Weights of a small transformer language model.
Training: 513M tokens, 15915 steps.
Each number is 200 + 40 x the weight over its row's rms, rounded and kept within 0 to 999. Layers, rows and columns count from 0. The size before them is the row's rms in percent of the matrix's.

# layer 10 MLP up, 1024x256, rms 0.206, rows 109-159, columns 0-63
115,186,229,223,135,261,284,219,184,117,205,240,226,115,189,226,207,158,231,209,199,188,179,157,158,170,213,271,206,160,197,204,261,244,226,297,218,178,192,187,202,137,223,179,188,198,129,175,208,132,236,121,231,197,160,174,207,226,124,156,248,318,170,203,210
110,195,275,159,240,272,166,228,213,257,162,196,254,174,326,240,120,209,192,220,199,250,240,225,233,160,184,231,197,191,191,197,211,227,234,224,204,204,223,146,213,161,225,161,244,201,228,204,231,237,219,197,174,193,245,173,183,176,197,168,167,174,238,221,286
130,173,256,174,165,255,173,218,194,237,197,130,193,221,179,238,248,246,230,176,166,200,168,243,228,174,140,220,238,161,106,222,153,198,223,240,219,241,153,178,153,122,120,149,173,218,225,164,239,190,96,144,207,173,201,268,202,127,198,188,199,262,186,183,224
013,203,236,157,175,163,200,163,189,209,201,241,153,220,241,206,100,289,133,208,260,245,197,174,163,195,181,182,180,187,171,206,132,127,185,215,177,186,194,261,215,193,177,182,233,279,276,152,123,245,211,196,187,230,217,265,161,202,172,169,215,241,223,255,193
090,218,171,205,251,188,201,230,161,224,175,297,162,175,164,195,140,195,186,259,167,239,272,32,213,150,255,230,153,182,143,190,182,220,185,197,160,186,217,226,197,202,203,240,243,224,190,168,165,194,245,191,168,281,258,181,149,232,210,220,290,173,218,219,222
108,227,214,279,201,163,214,233,174,213,226,215,176,187,187,233,161,201,220,154,212,265,235,235,225,182,165,197,258,152,177,172,232,203,155,190,155,282,165,272,268,182,178,151,145,271,206,217,217,282,252,231,203,187,201,139,146,215,231,161,142,207,147,178,165
010,180,219,186,156,220,148,206,183,306,65,183,190,199,209,218,180,193,191,251,243,231,212,187,200,182,169,186,263,135,178,160,199,190,187,129,130,218,196,224,151,218,133,136,249,196,272,217,161,263,178,185,201,168,201,197,224,98,249,204,235,154,157,204,145
108,141,236,258,182,206,188,237,258,213,209,199,194,204,183,226,159,210,168,164,292,150,176,177,113,236,159,253,259,315,153,161,211,135,171,239,180,249,276,150,183,123,209,186,224,189,150,199,187,221,177,190,199,237,205,181,167,298,213,200,220,232,182,203,201
035,220,242,174,189,211,250,249,110,173,140,256,157,225,191,200,207,223,275,188,232,147,209,135,274,180,175,133,85,165,200,293,229,254,154,206,157,212,235,193,295,193,262,197,146,175,209,211,199,198,168,201,196,241,241,226,257,202,208,154,178,220,223,241,209
106,178,163,204,155,164,265,185,131,203,229,225,230,177,176,204,179,166,186,162,165,186,185,149,120,227,180,229,267,157,221,258,148,218,259,169,167,222,163,217,225,231,206,175,240,292,225,214,223,107,224,188,186,238,173,229,201,230,170,217,222,220,215,166,182
074,145,220,200,193,222,206,158,235,231,99,197,145,263,147,214,209,279,182,144,128,235,133,253,218,187,243,135,243,188,166,277,146,276,162,157,234,222,143,206,171,193,141,152,261,271,245,177,164,118,211,132,265,205,230,139,227,150,212,194,183,241,168,174,199
011,212,210,117,262,142,218,232,182,199,199,201,277,115,216,295,220,237,256,249,253,137,161,151,200,181,229,243,121,189,240,247,222,185,187,199,181,186,200,202,148,197,111,257,198,197,202,270,205,204,223,222,211,226,134,236,238,234,157,209,171,139,168,133,221
123,166,182,181,220,199,260,207,232,167,217,188,142,242,210,228,293,191,161,224,162,178,210,206,201,132,296,210,274,276,137,186,204,207,232,201,265,232,211,254,242,206,229,199,156,215,176,199,217,131,167,202,184,252,216,220,179,128,156,278,168,197,222,179,180
115,202,146,183,221,203,219,298,156,183,207,172,164,138,187,181,215,173,199,236,142,244,141,144,149,209,253,230,219,215,179,145,237,172,180,159,189,206,176,179,224,184,147,188,244,235,185,177,159,175,291,218,182,110,259,160,236,128,198,264,235,187,200,219,179
104,161,147,263,159,152,190,133,160,295,192,168,183,183,273,207,181,152,75,147,225,239,142,245,162,198,170,145,176,242,195,166,220,164,208,275,216,280,287,221,218,241,142,259,186,165,268,190,206,196,222,271,198,187,218,139,204,212,132,207,261,136,173,172,217
115,200,220,233,234,192,258,166,165,215,176,236,229,238,192,254,217,211,232,202,161,215,199,142,270,257,151,153,184,299,145,227,237,264,95,167,227,171,198,81,159,255,212,227,144,198,184,157,192,174,288,208,160,201,157,237,241,302,220,209,223,145,281,141,165
113,200,241,228,175,198,182,220,219,135,203,268,236,241,218,163,226,200,209,154,174,230,222,166,231,187,243,179,227,290,154,177,256,160,142,185,151,173,156,195,164,184,127,258,151,99,196,191,174,180,174,241,222,147,208,219,203,221,185,236,170,174,138,164,168
111,181,152,163,211,234,206,195,231,213,180,156,203,213,302,246,151,180,177,199,211,239,198,170,181,178,154,189,157,179,249,226,184,226,174,156,222,235,249,229,130,259,181,206,216,175,128,225,173,234,263,207,220,167,228,207,226,318,193,189,284,201,162,237,205
012,139,224,215,264,225,182,228,237,203,184,190,283,174,174,129,267,162,230,169,180,127,172,203,196,238,233,228,220,267,142,258,229,111,223,239,285,171,216,216,212,178,222,161,164,202,174,183,230,216,243,235,238,215,247,176,133,207,268,187,200,211,163,250,139
118,133,204,216,218,161,269,230,173,161,169,192,164,171,231,154,246,243,203,171,141,198,210,158,248,202,216,209,194,212,205,220,223,235,254,209,206,182,229,194,247,137,233,177,185,151,221,199,205,204,167,204,143,211,164,209,265,160,107,186,192,201,158,119,171
116,181,169,182,263,232,286,101,190,214,205,142,205,239,140,185,99,245,230,253,170,229,229,191,181,228,185,210,211,252,244,207,221,116,220,222,184,235,204,235,250,205,173,176,159,208,214,150,251,222,170,189,197,201,236,169,204,292,239,233,121,190,202,218,227
116,198,222,146,143,175,220,206,147,181,226,112,237,260,185,282,268,172,167,211,223,209,121,117,166,193,185,173,190,195,120,188,196,243,243,177,226,262,192,177,189,184,245,190,201,163,276,295,218,254,237,116,176,147,165,182,201,194,193,187,214,201,213,188,171
102,180,206,237,160,240,243,233,228,172,235,258,152,173,192,224,189,160,234,215,226,207,150,161,107,117,216,188,150,220,239,152,252,188,208,197,207,194,330,181,225,162,185,193,254,182,127,158,162,166,215,121,292,207,138,202,198,177,204,182,188,249,230,246,208
005,220,178,156,217,198,251,211,179,183,101,195,224,177,149,230,208,223,214,249,220,164,167,150,185,198,223,200,197,183,179,134,176,174,170,167,185,209,120,169,184,230,201,191,169,179,183,173,208,261,165,144,208,182,193,258,254,157,279,230,263,166,268,213,131
127,184,217,256,177,254,198,256,212,234,156,270,254,191,210,179,193,227,171,270,96,230,199,192,178,218,238,188,202,149,163,183,143,177,238,178,124,242,185,163,187,210,289,187,152,188,251,168,215,149,218,218,179,256,156,211,160,280,173,257,187,186,225,179,171
027,230,229,158,180,180,223,222,236,226,99,154,129,198,185,206,226,208,205,271,178,215,202,123,170,198,266,218,177,139,246,206,256,273,268,177,237,188,252,235,132,141,243,212,193,204,202,172,186,210,209,225,198,207,169,296,187,168,188,189,136,213,93,216,165
060,229,192,248,184,227,193,155,181,160,125,228,193,197,168,247,221,145,237,217,194,199,259,189,262,207,173,226,182,124,143,275,244,192,200,222,209,236,186,172,166,236,146,175,296,199,271,144,210,203,151,169,217,157,147,173,215,278,190,166,82,173,187,176,226
113,291,164,181,239,160,180,151,144,163,177,271,236,233,213,156,204,221,184,233,202,199,184,193,199,181,195,140,254,142,147,242,249,227,172,148,184,184,235,188,166,192,218,225,171,178,264,177,170,207,303,200,173,178,266,216,182,249,171,171,236,231,129,233,222
101,163,112,229,129,207,144,223,213,123,174,227,209,173,205,228,229,114,150,172,166,157,180,278,230,132,208,184,197,254,171,198,195,222,208,210,212,233,134,243,60,175,154,186,202,183,233,256,220,180,185,220,171,276,212,248,132,208,129,179,153,165,185,195,239
120,206,233,225,185,244,222,223,145,106,234,263,252,134,169,177,203,168,210,214,234,174,242,170,240,184,253,179,273,276,167,207,177,252,230,142,184,157,202,159,214,208,277,204,197,123,264,222,248,175,223,221,235,195,178,149,209,269,225,248,168,232,181,171,205
101,217,138,240,161,254,224,178,223,163,153,210,173,172,263,183,231,190,193,200,197,152,161,182,172,250,175,215,229,97,167,226,194,199,286,230,218,167,185,210,162,235,178,144,224,171,117,200,164,179,216,231,197,210,164,236,170,158,160,202,177,192,224,229,96
109,208,110,210,170,259,149,203,168,188,132,207,216,185,236,133,163,228,159,238,250,168,225,188,224,153,182,174,200,167,136,211,229,194,241,91,180,173,207,147,103,227,218,165,178,247,229,114,280,172,200,235,202,139,173,151,187,218,189,188,184,138,258,223,184
108,128,204,218,230,179,221,202,223,208,164,205,223,260,210,175,178,118,110,186,241,174,150,253,246,241,207,241,146,202,184,158,204,161,189,214,196,192,272,146,196,203,141,232,175,210,240,224,258,238,164,282,181,122,167,225,231,190,103,264,198,231,226,204,132
012,186,243,244,146,168,215,146,202,160,180,166,188,211,118,141,186,204,169,276,218,170,203,171,169,195,308,174,255,206,162,154,239,219,168,276,239,190,207,261,224,190,179,121,234,285,285,188,151,183,175,187,179,202,224,225,169,171,216,239,188,228,186,193,199
103,143,165,260,133,148,286,184,208,241,216,178,196,206,218,146,206,174,214,193,198,231,195,211,233,196,211,210,164,244,161,240,138,206,203,241,236,257,184,237,126,208,251,188,143,204,172,204,208,194,203,225,166,171,108,237,215,207,214,182,80,164,214,198,136
122,160,210,170,198,207,227,220,204,165,190,206,221,165,157,164,152,176,183,220,192,175,199,272,152,174,186,222,303,147,158,226,232,212,205,179,130,226,262,223,218,194,286,260,179,163,235,234,182,251,257,235,219,184,251,206,235,196,272,220,239,198,187,241,197
117,207,236,141,250,174,217,275,190,267,204,189,254,182,221,178,238,217,196,94,168,224,195,205,166,212,158,260,115,223,171,151,175,237,146,219,180,163,195,200,165,174,215,177,253,139,193,132,198,198,207,191,230,193,214,250,249,240,180,211,204,177,221,217,166
119,182,212,210,153,162,242,243,282,217,186,183,239,214,188,196,203,223,217,210,203,149,227,155,310,198,219,237,163,200,182,173,148,156,74,240,214,127,134,216,204,212,211,162,173,200,199,248,254,161,210,245,224,195,242,236,129,139,187,218,203,211,172,180,116
090,201,192,261,179,211,278,127,269,220,232,225,194,188,243,141,234,197,222,180,249,144,187,231,188,220,234,179,154,230,167,162,131,191,197,145,258,217,187,142,207,214,162,206,216,97,220,221,181,202,139,151,162,243,253,196,264,185,264,183,169,240,243,121,197
114,177,235,224,201,182,196,253,242,129,235,217,185,250,170,231,171,188,217,188,208,181,238,158,168,151,214,209,243,275,257,298,187,240,270,263,290,215,205,174,191,179,231,176,166,155,221,222,213,176,219,232,213,191,174,151,210,206,165,153,247,256,176,166,159
101,158,208,216,210,189,275,133,189,225,186,217,176,208,188,303,197,165,124,159,149,231,242,236,217,230,159,215,196,147,282,190,155,214,213,234,239,221,183,184,228,202,230,214,260,212,114,199,228,192,194,203,193,225,174,176,211,156,132,254,194,197,215,225,261
115,169,162,155,237,164,221,164,182,256,183,222,228,174,248,173,236,201,171,223,182,153,271,280,183,165,201,186,183,115,178,163,251,226,149,224,211,191,209,132,216,142,172,245,192,190,125,232,233,215,146,155,238,152,222,161,190,202,169,314,110,176,250,200,154
132,171,245,191,262,192,178,166,97,175,218,225,186,94,187,182,251,232,187,179,147,181,186,211,154,166,217,199,177,196,149,247,203,155,210,232,254,166,271,162,180,167,205,207,160,210,230,226,218,159,171,155,211,165,213,184,165,246,273,164,215,178,205,220,189
100,228,247,263,163,244,234,196,195,158,124,149,235,242,203,260,191,187,212,197,172,176,168,219,208,231,131,153,188,234,169,151,197,152,255,219,244,186,124,194,173,168,112,180,190,187,270,207,188,164,175,234,198,186,175,216,253,241,150,190,234,220,277,152,166
113,163,209,186,216,190,184,248,200,223,217,183,256,141,261,261,174,152,186,152,190,167,174,207,182,193,182,194,214,285,184,99,210,192,212,216,202,149,188,209,212,253,241,223,151,249,205,254,189,211,194,250,179,236,222,234,219,175,190,190,191,250,295,185,200
115,172,171,145,255,176,258,220,287,248,232,192,212,173,140,203,177,168,137,262,132,247,131,205,175,214,195,152,166,232,219,190,161,173,245,216,193,176,176,223,221,143,171,196,153,205,207,238,240,190,236,187,180,177,178,188,210,189,214,155,233,163,161,146,150
109,208,146,265,189,144,237,218,263,255,199,189,157,257,237,233,205,191,189,191,157,232,206,152,139,206,286,129,161,190,147,221,126,199,214,188,206,285,152,198,222,151,292,245,204,306,137,187,219,204,214,184,193,247,114,243,167,257,179,183,114,191,177,221,184
074,205,232,143,201,182,134,169,200,221,150,156,106,190,232,165,203,166,227,198,160,147,215,193,218,186,224,182,204,139,183,207,190,296,225,114,183,208,221,219,236,241,174,217,276,211,227,229,137,197,248,149,232,197,148,272,232,176,186,119,175,167,169,228,200
124,167,225,159,229,214,203,249,207,216,241,247,263,193,129,245,170,157,183,226,219,147,252,199,88,186,163,202,232,265,230,155,156,251,214,97,250,207,197,185,204,124,297,207,233,147,224,190,215,286,218,152,206,195,205,184,276,156,243,272,227,195,144,312,208
119,169,179,225,144,186,190,224,268,242,262,177,240,201,284,194,236,186,281,146,192,226,235,255,190,233,201,186,187,260,182,149,87,233,231,187,203,159,187,187,167,178,228,193,223,208,212,157,168,169,174,191,203,250,190,207,244,189,144,247,197,209,173,213,244
043,108,200,184,118,170,164,188,165,215,186,185,207,184,192,185,218,286,261,229,205,235,133,185,219,234,180,256,182,186,190,138,163,266,187,180,152,183,217,268,225,191,165,187,213,192,237,96,158,199,244,241,163,129,223,159,161,196,221,220,312,248,170,286,170